Each number is 128 + 32 x the weight over its row's rms, rounded and kept within 0 to 255. Layers, rows and columns count from 0. Numbers have three digits each. The size before them is the row's rms in percent of the matrix's.

# layer 2 attention query, 448x448, rms 0.0693, rows 0-243, columns 168-223
085:124167077126130110094071103125113091109154090104171108092063165122187128114124152112159192039138150146174130050159159115157124104130177091102150070141157117143070182128
080:119146156142160148098156153062127102157111109163127173134116112106145070193133130132176194135187138157118135089146148102182171125076161133116120125067069064185141179092
088:104149158083187150164105095130121119143113095122104098171131121085142178166122214116136146154118084140120137051119122125172098126072146078145090071089137092085123149111
075:139101132080147160066140193140129132148132124129139159139144139123166140113183146121099131135139119094078147209136154156135104199131097120137117046098162127147121152178
079:119084090127078116163078177175146172084128120132114060156098173180179066118197154113163099103077178074121140164087134098173162141159164154172125104115173089103120168125
086:149144109148150195216163136129185048179171161102128105073123117156021064151132091051154115172163133083140050143096083099113131152107137129170094122119155144182131148111
077:186108120184089105165111140142097079166147088158116128087135149162122098114120141130075148113139113085155132177156133160096043140049112169105096180198120144171059088119
087:149100103111147177133186139160095169076140086069119115150132081123109145140060123122153090120158129114135118078118139141072086108176135100090126170131117141106133117169
081:165098161117158185207137184163113120082113186102106131079141161118152095091147141129150085113145093124136132190176115094142143148119160114149094166103222115080153104111
087:133139139128126144155137071126097125157118162131173145133181122086135082109159139072140138212162145190148150113164139103164120095095109123122091202151141057177113104095
086:132202096102200157111143120118107170107124102084090164078171140077127200100144118190110098122122124172121160148100124170140164132154212097144104094096166084076085100133
092:116163111072150156082113137103124118131168040145114130167087085116111142121114111120126113122117140127202097087118150138095111114177112112136166068114139144120119112103
099:074080124104173131122160158124094124137137102149126133125096123163109061202139109170164149133082121122156103104157199174144139103113085150142143123122063160132173099134
100:175087111131177150164085108132120134136126121179161101080129118131089100055124150156120161154128121139120093174120168106124108112161117137098083137101118128139156125099
080:117150166075132087103068150156142130110118120111141081136103156129158158031167116131154107124124137128205127125107098098093135136133119166115134050135150147135150126102
085:149123144137084145109137111108127087155152095113106124209133174198102037143130121163103131104112175113114080154129080101198091105081090153136120135162160105137196105156
093:116150105126128144207122108141128126095110128086149123155131101179094138130155120132079226170127154136102112157099165129099125101169147104123069175139126154098144127218
084:109130136137177188065192100147120131148038109149178110106128146104163170074125133104095099156114067116116114077105102101139120174169169129104133120140106122125086132145
092:150186130087109162122096095140181126179163147135071143108127084105108115111090181121121138142136160106155122149070075108081123181086090158111135100124096158078146124093
097:166141085134079125145092120111115139162095111150122111127125156237119161102116122137143102137100126168104174111146151151209086111119145172140103182103131164100128127139
083:147154093136090082136125099119083201126122143106134116149154199133121178065046158129103088088129083137190083095135105144092159158154157158110102120084161139072085115109
092:155088164121106127124094185128130137179126138122133078203139147155112190118122068164079133122171147079149072098101098118183085107116090114081143139103097115127115132150
088:177134141150061160194102108087159121176047122094144105148146132129123095125127142143155131176181131109123085133167150098174094130135157131155075135173133052070152114159
096:062138100129203095141170152147173096075171091184144131172126144115172120126104100090135154112104081148107132130134134148117115134148168119153145159173129135146100128200
108:161142111125114114203109153145085125101109096115154104131118084148148120143118170140128094183147112115089117177149155117169215176150115121160137165082163116137154080072
099:132144113137144124123151103124123143139082158137157127141216123118117141075142129155131191137182152103108092173111186112170094099125151185095128164098109152108164157152
105:099144167072168131090124116136118183141110164175157100162095171094084179107156131143121095062107122124143108085092085132085100179152133175093133035134129097147143131101
091:109109156127121125091103110116133109183089107105144099143134107177129114153093106184127127124108131068105081138138109099114117148007118139127131121105149170124106166106
105:099153112156107179132140154164189131098074091071111153123159098120186146144148168083108083174068151106121189131115116187170110118126076138158114123109102126075158128135
104:107095111130115101073105137123083150119113094058112163144076108087136118113083127131111155101125128153151104090173193155154079097184095112118139146143152121150152103138
096:142176080087142138091096136111162141149126136168123092140135076143088105124092107151068130139172109072110069067176137056150103153143084125139102113167116092127111144137
099:145166116166106051237145147151116140124136167144109074174167123189097107119100172138190128115120158102107126153187062095175140159098126199081128146143070085161082115121
112:167173097117173150125148088128110150183132110104085129133117115113092108140107114097181071139110163178112126098055098171119103155163123065124140110110118128123182133107
105:133075140154178107094136121151110175148132102110100157080096093170136095108119094160115103158144094165141188075109180135113148180179112132140140039164093124086084143089
109:103111118153143096139142167120101106080110116108072088087168092136054107084142146129160157117105134142053124153180171185146177105167089107124130116143133143158114106134
106:115140122112062132158128119166104062126076131190062101143130136146089125143139098158141116119120101119102093154170124119154142139132089157154059117078115093108147116143
113:169091144073093117110140066137108117120135161069090127154142092107108116143092139122152105062076164130100189166069092122100138143195119144165106085133107141096133093130
113:066110119169079090159127156075130117169169118206130097163120112111075071144162096136103082095154082121108083181077180086165155116137078090136141172088113137178125115154
095:093179080112089176181121117132081127156110159155112079157174120114078121116102167118136112180150144109165143118107118115098098136085144131108096136154126176077117152130
111:124169169110121091157130193113162113118205103166083156132169206157157061132121170105103153084112103146100115149136095137126131127099097172166116161136087161089156138109
121:085122156178178108126146133124102161122153119075088137104152145118221119155092144141105175072111045137103129125105125107107128149135156130142122113173086132090097146149
112:084157098118136176093138093104141176168165129091138207113065090097128096158090119129148137170139159161116133140069135081117095132135139114057103089117140131093099141138
128:148056096131164104076104047145132144160173096115168159116064107167174150060144098111117084175098144109139059131162147131125135129159109138039186093087143160120105149123
116:137098083111106196134087151163121148087141071101088151160126117165119140144105133167135086212124126116174097088147177162087146110070135096085112157041152127150123085170
122:190114167122176134098078172080115115127103119144185161069103105169105097145107071114058127148132168094174116070131098174132058133110090086133158140113140100188118140129
123:165127156174078169167084073185118086159157166137082121129140136166201115206089105116139100136141091097177137053143099073104182079091122132153141130142129149154135131150
113:151071136100101121142122074141066133124162174119153178086121182140095091176143133137146214173119112140122109088136134082167053134116100077138135121130114153090108108105
123:163099100124114098140149117137138093145206153107159110151067143149140171173070141155069087089165143132121179158134126101181149133133079089155093096047076114180114138117
119:115136141157115108145154108098121173114122099091158078103092200084078157097122122123126137118095082167131107095092140112167101092148126158166085116108040163120088142089
120:101130097121112117076148084140107083121160131135164135145091167140099141124116119118124134076099127163114110145120129155146079179089146135126097091047156113139117178041
127:095084164127094086068121138125113158070105115166212091142059147139103180125143121130128149176129100143127096106154129152142150107149146128185128124090098145137183108129
125:063125056159090087124147087142104140088171118169106124124147168153121068132152066125172118164128114134109080109139145151125160135134121095091129114127086134075175162128
109:113094170098114164130068112211127123086122143149126144166163135119114101138139101144217081112118172108189148143137094086153102110130107165081144131123175147119161098154
124:110092151100104120140135116107100060060114074120134171174184149162118131176088011103111100100140119147149096096086138097097110111167169125188155114054085080104119154113
119:156106048088113090066096213118162144079078103173182115124091161177094167078118147104110111136117128109174082131116152121151147140141105111156141123065144103111150088149
119:112087143106108163115109151086088123159194141174153162088041159146110115114119105108119128124175136135129119092146114108185135158129078083149138069120138182142158120116
120:145177168126157095154055180117162129193119181141111151105150148127095124111064100104121120128149063154127195123162095171102137116165179129138172126099142171097100167127
120:130134136130125156180112166084084079165171181132068103123104112101080108134175119119171137181157147116136101130132113089134132131125101137137086085178116145130116176129
119:141124084106110076146157092150108116138084154118108107168076132138233097100135131101135147086073075107156066145112089145139162156168112110126078126131115090150099109169
115:129108112139177146148100215140107129131141089075103127148114104085144086113098164143172081167124123173138182100183088177118111105108144085124104111110100172222137132092
120:093136133163111135171100122100110101161108126130079094086139123058117070084123109128118164129128147146143098142127125194135116141043100078114107140097182125064142137113
115:125102084140129154213132100145056098087067127122071153144128154123116137182099078095105166094154123147059097198092176166160182089094158140091149137096163179139068112154
114:204141140135118117104177163067080093102140127151140151081161102166137143083107057086181146124080136115131152137173142162176141132133099166125086166116121091142090108098
120:160130143162191149133158124124176096184118094096078138187190139161139186116111119162144071096130169110127149108201110178141181093102125113162199166033111149165142156095
085:135172127137091077146156160177192181088141099112082117105168116113156145124107161130120095134105061125171145154124168103153147075153181095126138118139164176123141143178
084:117122090116145076172112196135148142095098172142151124076113138095109167183135133124110189112157090125144095136131107167124110163179158125132151081105178180120132107168
082:103165112129123153125111125155155155100120200123085145105163114118140133108073086173074152177195099135182072094091105123129167115164167101118085117177112164084188139121
087:135083123118140169126115076155168131146069176105127091117041157173084167140095133135124184140168153149128115162123117115107109124157121113160090090087131133132113080130
088:107130151127113136090100112089108150089087082109176125098070132155157104101175126161098169154119128150134131184181143091159101153085128201090116128133136195138098138083
093:157173073126134151133153097055136146104177163141084175073097077137175168139086121157156133146171177138153104093090178122172075116168125166139119066102093120105082154166
090:110173173059135137145141059122119140123089163123079131109083116076095134090137137138126189159157123167129140127142168149089162149062106127095142152145045155099111067101
092:148103137091115167068090097168114115127169146161124155191083132128113071113146090046146105121111169128161115135104055090117165079142110130157137130095086117159143146113
087:160089055171030136151151145113118063130113072141160108171135092137084136106165144106101125112143151101084118139133172137133084108132132163110076175176119082120120148111
094:158173094150078092164123182126158076153084089118111118117202118101149158065108107099152112085044114138189129106112167144154098124086177124075134190177187138079110170133
097:130160136093139130097153084149137107118112141083075110118144142110130153123159092146131208177138138100109033158085124142079161129180106142129166102136076077062143065121
097:116092117103122206108101162124153117173081207128156126155095142082127129139133148091144122163137094131120085196120114144127141165161054198117179108121146140133101076117
097:143120063159093174094082089103122135099132110129175084151101168142157140187121117168128185135135150145047146128148113117171146130181174179124167107196119133091097095102
099:161208089105087100117162201135135086110075030109095104091151121203145113073147095120068150119082116148109149195147132133147114134137156162066159172115156094138131105114
106:102127091171089094125056121108130136103170166097115138068109152110151121143075111159100087151172140114129135095178062108128156168143091163107157148121103175105154124135
101:108162138197137113138142149061089111154159093118131134138166120107138149195175128122064137125138124093130173095126116151151172123115199111093105095180141113076085119142
088:139063195125093114120070176181159094187072088139190128117101154164076165161119120136140081097173133132159155122197157141098111148086119087164125177102156130139138161157
099:107182129101114129187156072077198128079189098131109116085105098127173136107111114105144156121112142152024145137080158088111123138068123080124096136116126144140115110156
102:123138089145080086137143131069102173127105089120120139097128148143245173110125131147080147130068116129125121206182143147137088132167134131115118181068183178125093155124
102:117140100120079109124125177125131131163143096148154115118133083111143068187154186153148145125110157145145136139099141163115133103140124116171168126158137137153100131076
096:130127105120173117135147128178129123145071122160064147155132110109107054176108110092148080120129163121161115095040135163087145162175170104082137090137179174110135105092
095:166074145115134142091106152118150103147062170163157120120220172159119059120141175155123077136169150107140073053158133088147151124127144108080122099092051095178156119120
109:151128052170118102110096162095114160110105145142203151116154136139113126134138113091051158108189187073154186243122141153090106193075145208129128083205074080119104120153
095:164125184125186170185133117136184120086123134118169130104159090159140147090174085079121104121159077176156159094207132167088099136140111160105088170175138116135173173128
098:176157188127130151164141120113096106085141133149093131132111080101172128144176124114146132127057149124086177145012163154169098122129120159096154137104174054115135144188
098:110217136086136109124134107121099161165133200101085118152132135112190087138119153161127141126123107147097146152080136142100155164104124052161134125086092129208147096084
102:191085160098141162163157210108127100143097132137051139152108128139152138177128145176136089158127151121129141156151081089177150118116152155149151123064180151113163134122
108:154197116111110108081165115164100121106105098103041154125087168140119130125113156164141164139109147135132182166088107157151142081135130112133110140121109139130129124150
102:135071109121119130088106209109111159076108125127140108108139087197122163130121101115151164157154108174138094155133088123092117070121109159102118143139114154117116105101
105:123124134106163133141185170128125215062130125088093097177190130163163179082141146122157118132108127133087111148149092127106136115118224096134152121117165097105101133191
111:197150134100146136144099169141085128118155185102112120137090104120186071172153159091114110136179128164183205120175110137140137090142114141113160126122117151172063164120
106:154162183138113115063134106083088074120155134118113143131151058121082127186114057118140140110138153033149160087153100121109085055111102089126166143113128142034091125144
107:145122162206127067152079101127116129121140038128187117145158193111185101125221114138181116132136171141121096126144164083143132165111141161080106167142188096082118145130
095:162111127128128153173191078128154132091169135106085144105074173133128091124126089074127178116105104215115215138053136129116148144157171082178115126095098059118102124121
108:128102116083132153088157188111164084086179169132174135097092117069143128113142076093092118120124132130158141114112127097123147135151082101082140136099073154139131095138
113:131171127102123125139097196147159127112144125136104113158119152122190138096146141134166172087083137142124098136090169091142187095125064087128130091130096107164124115133
096:110176137194172135122124120166103186080215125087092204191111134126160130142143160127116132149090095180098216176094143167133151166116148170105091146109144149079160096133
108:163128092093192172103126134124159130133143140138176101153130112119149098110090165100115126143130160116089140098078115103117155185153132137093154112044090065072139079095
099:097104113153143149124104102118147123131115088133118104133113111139042115125219082182193094162144124087122208099119147145166124178103123110088115154163092124144088140123
107:129104099140104152058158124118117117105161188154110132113159120146149139145047144075106097147117138125128129008114096147117105131127177150125113114189092151128140162137
113:057171036114094128176134151147113147147149158148155108092142109100167104071131086150120143134168160195146142107132129100134161103115136194150097127139093098115131141167
107:129097159138130157140185172156136160153169088089156142122136194099148121169159083150163120141145112130120133130093168150116129139094121102128169172119110213112166108111
109:126129106139101134183147159078114115103089164143090135099241145169059198123151118153097183176117103089113093181148178136115181092112088141108139145187106094211115128123
107:164122099148097118046111117138126107079096124117109146066113055105092172120133178057167139182150163059120052095110128133114095111122122140117126049161092152150138157169
106:142103195165102132122149061190105111131069145154131153181145130101139109123145106141157115097091107135151108098133091097114166141121152154054089171104196186113216162126
114:154211137110147175155109135109111126133095146111159114149092111132174143167081085137110187161141117134169139134115173112072130076116143121112121129156106121129168139144
111:188099158077204143146133207133139135052118072151135094106158123128163116174082134159143146188152080100124165119160138096140221117114083074140127110139127114141096180134
107:131117143134142121203134067106188127115156112172086117078210148150123120126154111138108115120094126096159143128157110171108125148124159164084086074154138188143095120192
104:124116173163090122090128118117100109178094107109116109155116114130147138179070116146140162089096172116114163151108124115167146119102140096150166112089097137107124150179
111:123123163103050153191151131086155164160133220144158108153151043158126208148076082099137113130104155141090130142137108155157144045165154125181107093136125133121080090130
111:113167145086116114100152112134149124151082112113169085144122149118146136082152103150116148086132123069159131133146105076123129170111118114144085144128137052115177134074
119:109096187120110069110090140144072061118134133137106123214112128098079120156121114127106137107176067165133115072176099169133202127133190070146082155179137169082104147090
102:155083114105173135057119112101075097143107168107182130157151125124075113102193065143103132163120111148112135186197168193146173134102127102156164150170212155152089122098
109:066103165155075105112164134082060116180157118125105073206119070139171134135132084093106143131164116144142115139103102071116140148136144140094105178115179125101107122115
109:124096090146192090172155150106136108123167178127150146075195093103134143130098151112112116124172111069128085130112131168068095153108069122167111169169103138156163122167
106:032191154165183158087121080092133106155116173108150159143157134102119072154148107060120179065161123132089138081132113139127140130132167127116142088131139132104084121125
109:132128113095107213077116084098114122142169148120166107122111133116091075111165164092094139130104112154146069195137123086088058143177084117118148073128118136110084121056
113:147190135112106096099123167114099098119140151027065146138107129150111136145126178149116177088121155070154178098156087061109194104086132101138120152169096101137158154132
111:120098158130142166169136138138122156190072186111100179167119157142134125052160108168131157116123082098128179112133155125134135128093161085166163171160144164129101119154
105:116172122145103084138122141093139171184085075134091124172112163114104109143156107094100144216152102081126107071082085135111159059136127081142130102150054161092161083151
107:118083093124139055177134138118112137166092153159189107152109082127165115170116049086136135088155157106120124112175086076121096152115090099178154162189080062195165177141
114:056194118158087116146113140147103150128180093119152109105109119162140117075117144086121147100130099107144164129150156090146051103127083092115093079130126058103120071134
107:085099079106126111095118183159116198131128166121131128075086186114122152104148155213155144183140105165139119090122133097096139088153085098129138110142038082157086184140
114:078132159187129126119140102139221134079081127118144099176092137153100082043189099122124119097152134161114182118094126123125133109101124109094081179091123052133126137163
103:171104065120140141082133058164115159039109125105105155132098126140169116140106134164079170120145135110124099139170169104094112105154129092149179140103124119193073071114
070:140088097108188169105126104147116125012116162156130162113112151115144120153127137125092115141184179115164093147127147080091146147121083102188140117100048198200107067099
079:119053066147104185144120122158126124093168123143209176099132107134122087168124163092088142092156126083146093155204156106137122114161142087093140167112146145109157177098
069:152120110183118151116113151135156135155186104182098130140072134146116149201104106113133119148082210082111126153126132204156083140110101144094122144188162131123138175126
082:137118120159128109163106182129142147121099153133158110118106104136094085129139168061110118079134119130191136193074093113107172084170167135164115141051127142078144125108
085:152071146113127182116105143133067135132141162097081137072157104172138149135116183171159161101071090059118070117148140102191108168145088119156106134151103148127141175102
077:143186103136120145109146093112114133136172142125119117159183093123150160114123195147212116171115165143074112076115110128153100129097141151145125126095114128088123173084
078:102149149151098156127058097115137105125151114175165166139122178182126204103154162164121137120104092165109197170134154194080125161138113116145170143172050107168099131098
080:147103162159055145114157075119137120115098120098160087110103087142114180148177123132089156140110109096151139121063120129154046121131160127140153151158193130175168144129
078:099145153107210090158123105128131069177088115136184110082163174123121118174082137147123112088114113125174125138084095101120061135114161073107111160134147167132160122089
081:142059127168143160175102142191112162090148131108082150046115159148123127090150183132112148146057083067108114102120109116106162188143147102188132144091076123114128098113
080:148068122203166095072083129117137081131145125116103071088132170112083115138134104111118041155169135095129136126198111111122132030176138106128142172148185143082079180107
079:106149056096159092112175141120134115095142196113142126120158131087090127070146155153100173184124110152119130148089117143159147158173155118124185149122030168168168107040
087:091136074144173115106085141119204094116048141191160127157126181179168091129134099173105111169089145185191142221176094138076162088161165123143123115143138093132094086152
085:054127170137117110101102163144095125151081076122109131163076084096120117186211150082128164101149120128118090109121111154148201131185101080110114190173153142187091155150
083:107094156111118086163228137143177102057127133110150086141080168144146138137125126150114138139096164138158127117109096177095166152133129034143174075154098177160095075153
078:125170110104109104053112097146166122122089219090134141162112176166135146137131112143184164148121143105185085178177159135106149044115116137097152128152064160106099115145
081:135132126101129108080117136091174155099140184099113176159140113129119083171110095167138140136129188179128155085154115150141196180111138157106163093083160143110176170153
087:128207128130131163053132098118099160168159118169109129128136148150050137144112155141106139120088122145130172119142099157159116153079083102133138143146053093217098120127
082:080199149167129112132107172126174153137106115156180126164234121102159175119179141138100159174169157173110081114224136110070134130095164134140111158246134119169109087121
082:150183182071124065139187157092074057120145092113102083106098118144111107101138115125106114134120135180130134149126143130125064149150129149162104148130143070052081123113
076:108131123062087123127171166126190128171142135180062097084175086126153191144131143134095092123104098177161122191191103132111128089186110123158125161080153088199146146114
079:099158130160132122113182129138114095114167142162119131120109119138125137176187050098196125116077121116105110154085120136196121151095114094145127140125128142090095146106
079:140110145129115168148148122167070119138099180117145177118139137199064165074124189107104177143083118098114090166173077184115124112061166135108158102123185150108057182123
080:144143127123110133202155107126159038118172153152159209112124121177128127117148185132062156089181140116111138166188158134126123164131101114126133129077154118225106109133
081:128075200071109162164105091115149113167081188163145085137134085099126106054142127186138079127128144105108119087165117125135106119157151131114136107106239122080165126138
077:085102121130105092185141105103083116162126136099151094161122120108163143095120132154081130146116154115093161153120123130193096149110134168113086095138102145108141159109
077:131119082162117125117137184121107096092115159123081182110131134151067153091125131091058131179155151119098100203158111117153113071138091170129130093070144162121159109163
084:108108172070066172068138112114168095071105152125116130119160150107133162106098124135122141171112140100114193100062100164111138151105081159149100120156084165129111153164
080:102133157149126097101124143096126125126153138131119126125161124140180122147129119194138094096183110147141151114111181085188055241136124151159173123170090178139078111141
072:087133119126114118112153094128122175115113066167151157133105148112139080140139088179191180112090100109118116137102176172124126135156108145147133136079128129115143116146
076:151135143135114149167064103140129149082148132130138114120104127132181104151086175137091109130115141132115206192133150152098193149189117163115151147143076176129154097117
084:153150086114146076133157143096127139123150111121165126114091123195164193091190145125143082120120149158140051172158140150124095038109136062092115171184128133159159112125
081:130105123108084109108140152155149089102158102147097147076079142116073079139102064124128094089121137168131120093114076126098175142134086125108152159136120152157156096117
086:124131158125121131146119137109144130161104167171107085084108059124072173151084081134131172130064158128174129122185173169116134140126118125112128140163210125111140092213
085:155081108075109119165119150115126078151113161101165146139110118118156110147127161095170122123144125166154094150097096098114138120198120108161099142070089079143136195127
080:146142137197142116183145113130115139108225157140131195144174133107077114072155134133111186101091129172140150126163174137089200043106134064104145198114136255162144122113
081:126115145174141102196158131154131123093168135080136099179113123171129150095144152137133106106136106085136076150139124131120093095216124126142155075028105048137139169231
082:153130092141093119166193076105195094128146116152138118127118072106178095173167116120106103057117108133166107133133173162145157113114118147123110118168132133153078137119
083:097139081066127182120099125135150144100076100136083091192144161108139115123097148156112139122151084179183135147164109088187108074122081139143112124078202140187114109114
078:136141151124157118113128076128168099185134087106084089155084185158137128129095129136089105118057119093155148112059125122151089130113151158164153052146116184099176107144
086:146136173085191082121126084134163132166106149119122141112111140109158157146113141114081153132127123118176114153120092114129124145186062108138093138105153081167187113143
084:060137157160120116148038163163139148137173156114153150173202116178115100111113180142165133111125156154159149109160126101112080121056118076106168166117109147092150109174
087:132148071075115123098153133100145164115087174167111121085194098057091139136159135166156114110157135135130092141189197104144124120144169095140155132153058150148126080089
085:118142116089143161140154100107108117093175136158161145154143128125190098186128150112123164140198193145143134142102090096129105115105106045087159125104092174128086142100
088:125080132134147139126123088111101110151160139116121131142155107134108096121127140082072104094125107120142141048073120134186117140127136150158149192154152095091089123127
082:180117151066134138089198153065166123107061091116153135091189097112102128122184067115154140179150160166137095114104094103133082090165161178143166166097145124128108104104
086:045082156054157109090095062072092115066111127138155155084171147132116151139125127076093081088197138112130185108140168174122150095145073146093105156075163117117093135149
086:088134160160106135210122170102111127194135130135180157113153121216137175177187095081168096077109156111091109191129108189133099093176112127111150113101097116095078145116
081:118141156060058131076173108078152093113092130141072164123160115117066152162161133134150087193110151157119154126152109090143151160071135114143157105111156152184135179151
087:121148250168121105128127129129133107130130070117238154137126143142073105118145117080122143116072164139130124099149090133148158106156150163133183111125075129151098158102
088:063173082142120133133136158137107117109148145183112202091127156143119146077131103134124131123163168107158088206194170132123118126130098142119168106084098117173100095156
086:113073094148063126144166162147131116089080098116122103118177125164080203136114144132093127158106124156098124040120109125123103149132130129124139123067085169137104133120
089:075163167086152145155118113129168086113114127132130140047131159134111166166068193148184139167159089167165075142103157127041170080117124138090109151073129148108152116187
083:124190114207127077142134120137154148146139113236133094137076142153154130143093203143100169131127183138099147113089115143130088075118088117103177128137187091141087132125
084:129091141158093170111137076107135122149080099117124135126093122132122143071075100150180135171129066141114124057169099086108145100164082089123037130152165081129212178168
091:150081091200098185133121160165118135141183096096141128129189185122149096109135114115094090197119145104125132169131084128121185110148144133143127184177074105152161142148
086:105173094100150086107109090117112114058184140106074172092134115133140103109146125212115122127108159148105163104150172153080108139115123134169161167094126108131119117064
082:098099123107108116112111160101096151122083152153119108171117093136159104079090121062146105196111136137169170053082136034171159138154118124132121115144109121090175122104
081:106125148114152084073120184124065155160096132132107184098114137160147120093104129138081096102156135108093146092129064141133133137118073146109120151087106135196144139126
085:123143121098145146118114153100086095106150175101124157165125127143106158114080111080194160173174138141165131097068105088132069122112193142090126117134163140099177124165
083:171078048147112133146122102159136161137125194122166099165150099085121137139156060148113094135172152115160131203160122104143148161125171113184143151119164114110142130171
081:166110138239109199112114063128163121080106087103152116127136121168064128171094149137145165150095110117097169141147128113087156126109093133151134137177110164091115129144
082:175089101151068148059148155119113139095099105160122132149114122120134136131147111156083142136132095116150107130083110134123137049119100111163157163139101169110119140107
113:154096133154162165115051159099112088165089097153147096155139182176132091158121164113086104111111056140186092164217144113142137172097164117118149192102089129154125086072
084:157122092167088164124083144110087121110146186132139122107097123078171157188097145073078136129100174107096099121133145105114159193113187160131144125100164178093127137137
095:148038161173103130150118122094140131157075091141186118087143159179087122126109120080060116116144080182098114089165120112217077172081098123147153161093096199183109109147
096:156091108165147090099120090084103146131101138092114089127150160170104141161069156088143088102125125116142086231164093105122195177133142147132183109107128200131129158106
091:136118136102144130092083102154085131164085131135184121168130147178080150138081199111075094148102102101173115182210140136162147156116080129124178125158049159161159091063
083:139131105101120111122092142094153069096144110172113138129122165212112174125151164097073085091107148170172110114162169092154184162104155119114163177154139139138085096043
101:113125133118125155134148127111103101062067152128178103142151044182157168138091162109077125110093106085086151121173144165168144130199149124099130147111087145156109111100
099:180129160107123132144058109104143119130100132100151121118182221151063133131118150037171121157101090186155118099212165147178062135172158157134114101104117112136154106098
100:078149145158204110121136147117146125153124124153174128158130153092149202138138148133162069159147115139181160155121084117085153081090167144114126148169134103106130162176
107:175123131130121059150168099173111097086113163094207104174146096146096077143126158194122180153184152134106136154127130090147204119144124110131086100060179076127116086114
111:120113075087157154191093037117124050136146078137130159187113060186184123110153090148124072117198186145134078174169105076127117127147142128106073111053071089081132139162
094:174186123181121076214155090105159165177188138087097079136112103097120135153063138118134119120177137126059137055058059128187106146158125117048117154068124146096143153182
095:135089130152094105155146127128169100088151066107149128107088147121118146061133121154140143134095157103130195093151128109155176077103152166127130134101137136136153172210
096:160197094134128108173152095097115136106134097100165092080072072120157086147170119107149167067153165161129147117052148143107090158144157109106060174085154141103120144152
105:149094160122123107137158114075059162132164130181180136129102204157103110196079145101152108113124132115207102135084169135056130147128108128082198118129094171111101145177
103:177116161096087119133151102119153104104093103090196123077083110073158180068144101137130178118166132103106122081185164140188216115101083124114058180051137140104096190118
107:119173108066145131145157174117093109111111067158106120065148142149126125105167079111148148140152166177130151146106128134161077156148149125076160084139133131076128154182
100:076118147109121129123134150135125108063118114140147137139185108123178108087106044143175163162098152125186126130138134165076122154143138070070157099125138161146122157090
105:111115145163149139126138140152178101127095108121191133084059102144178082137127093167149104086151138143127148150181102113149147159066138151086190148128141215169086132095
111:129159089129149041177107089117153121121074105097121115159163112167159126116100116097092123040144137108133117141122144115126086191116127122107078133046167125138135088087
106:164119093114148120179146118178132102149125181146124136075106191077138212112158170154075110089117107079180097124133078114133154094089117177159080128081089091136145131135
107:155150072090139131120127189162101094129069122137168133117121087211177149069123101178134133136188149099102170134116143046160178105130117157162153160115150121095072136164
102:131084091156099179144089241101091138107125112108151126182119113119151142074165038111096093121131138138125168132149111154160167148073136143133129158150199118109158148094
099:134145135164127112115160077115176106111136087098118179151125172161186140129130095161061180127119096116099142098129129114117146132069097092153143202104184112158090152157
112:113111101125119121157175144150138089111154092144151125146145121090148185119143137148144172113216144136120126161155157119148153034110139126108159133114147162179125125140
110:142130138136151171144156141143083120099130116182118141121142137104114152153136194097074133067114045185108128149097080165154124203141156079121122156148160107132166158095
116:109144091165151135053149141130116125134148159042106143121095139105159158121048161154057091118116098122117098119066118103117164147217148049123123110068131142140105155103
097:145112119130112109164133128095173148154157158191127127075189110144118158078107069121117119112140110075202099077075121123129122160139132156082100145162106081132101115107
119:080067174119096116180077073144160129173061142096156119128090053097099104179075132197154127048141073163127101119122152140101125094087036159138194144114176151164127128157
108:198127097137087172102093151157125085152124125167095122076091093125152097160072086108121180153133120090114097126131106074164138179096143137074114100075143151111169151180
112:156131201061183145138091139109141124173146180156072174193151179203139090207114120122072149080141143172152166173102152146114094157100158129153146133154120177235168116129
114:124088176143117125125112106138061153169195175113142142097111102086132119079107102143151053048144123147174117102068110166077095147204185104155164116143074157120127143116
102:122082104110162164088148095095111128143145135111135137158131116134118146165120145105129140129192162107108167081082024103138093157096130104131089100178084144157148148130
104:132117150115147197181157160113196120106119109143148145111139123130111152097143055162124131121168094132137075076123115120148138124142133096147127151114112156163145104126
114:142086110113152093114141134133098156099132136112146143134143099146214174141146099030082119101098079147144212142109142145165118122143090158080113148124135110160107122172
111:144089124090184147118157150120051127169169156089091148110117125103092132179080149098111158156062163139161084130143137156115098088139152071142146120115069110110089082120
113:122158122057196144095108146116102138103164112112133137152146128120101096125107086096171174092155137136100159078109142107142112057150119133108196158111077142164100064078
106:160153162137096127153140153147182128115120126104100133101136093117155087160141099146153167103132128077139098160158124111140119128123104074109106140097161073063105137122
110:123143160203172100127160134115155084115101095155131132183098057153159176121151143139180083113082109116088138139145119131076179136089162098100089110099149136191136140145
116:119160126087165094098148109160129117104134113166162108124090065113116131138149155136119148159102076135121103141093113100070108106153176160144141126097132106162076123100
115:168100117067169074140123100124117129125163128089149095127155121129169145130111141113111135127085135144092132147135116182122188089157114168152151168092133109170138100109
109:144206150102139116062173104120130117126077131151181126057152188129080145119069113175116130128138124093182187082100122104149101154158096169111094098110112117182129111121
115:136129156117089118094092082131115113183175098097128172041153143164090118112122027097100081136166184120087166056121114122158123108170132198104140083112049085135115102136
118:077155193200175121100107145090087141183122109164100129109074141077114170054119115104142157124095181122185138156107143101127140071079148141093080089141151058162126136147
111:155129085088116156067151122189138156094115108099120138114121156137114115147126106193107120138129114141171107078109107121102146154189077102205130163176180059074084065036
121:171134142150157133119120127160155109180120094128069122151155137131057134135075129144149069118185182143128124102155117194177152096136134147122120099057136109126099081094
112:144140140095140113091161155095130156084152151147098064144179151124114149080051132131169147114107200123095110140100106109194150125189088155119108101101130135123129138119
112:143135126172166105163091148141111185118119130127126145139160145087141171116123139122161086101129127099165165085085128115074140110056090134126119188185164095064177113191
115:103176098158099140198144108116164103145119144109152124161117130168099139073084163132184160068121137122194108199161115138146138106089127165113139167065138127151084138153
115:154171075148150080100068142120110152158141098105154113113103086162101125106148089052106125164132145109170136150180116158139079104169133071158121121180158157180122121130
115:102129071157132092006161112173153139156107112105111153120079172107088142161113123148066157158066070186156123126154143156172097122088112119140132061071106157123145143123
104:145109111086151117099189122089089142164131190176114105091078110103152079146071097119164129159103066111138159099063121139080084096099130135161188168165100142113112152154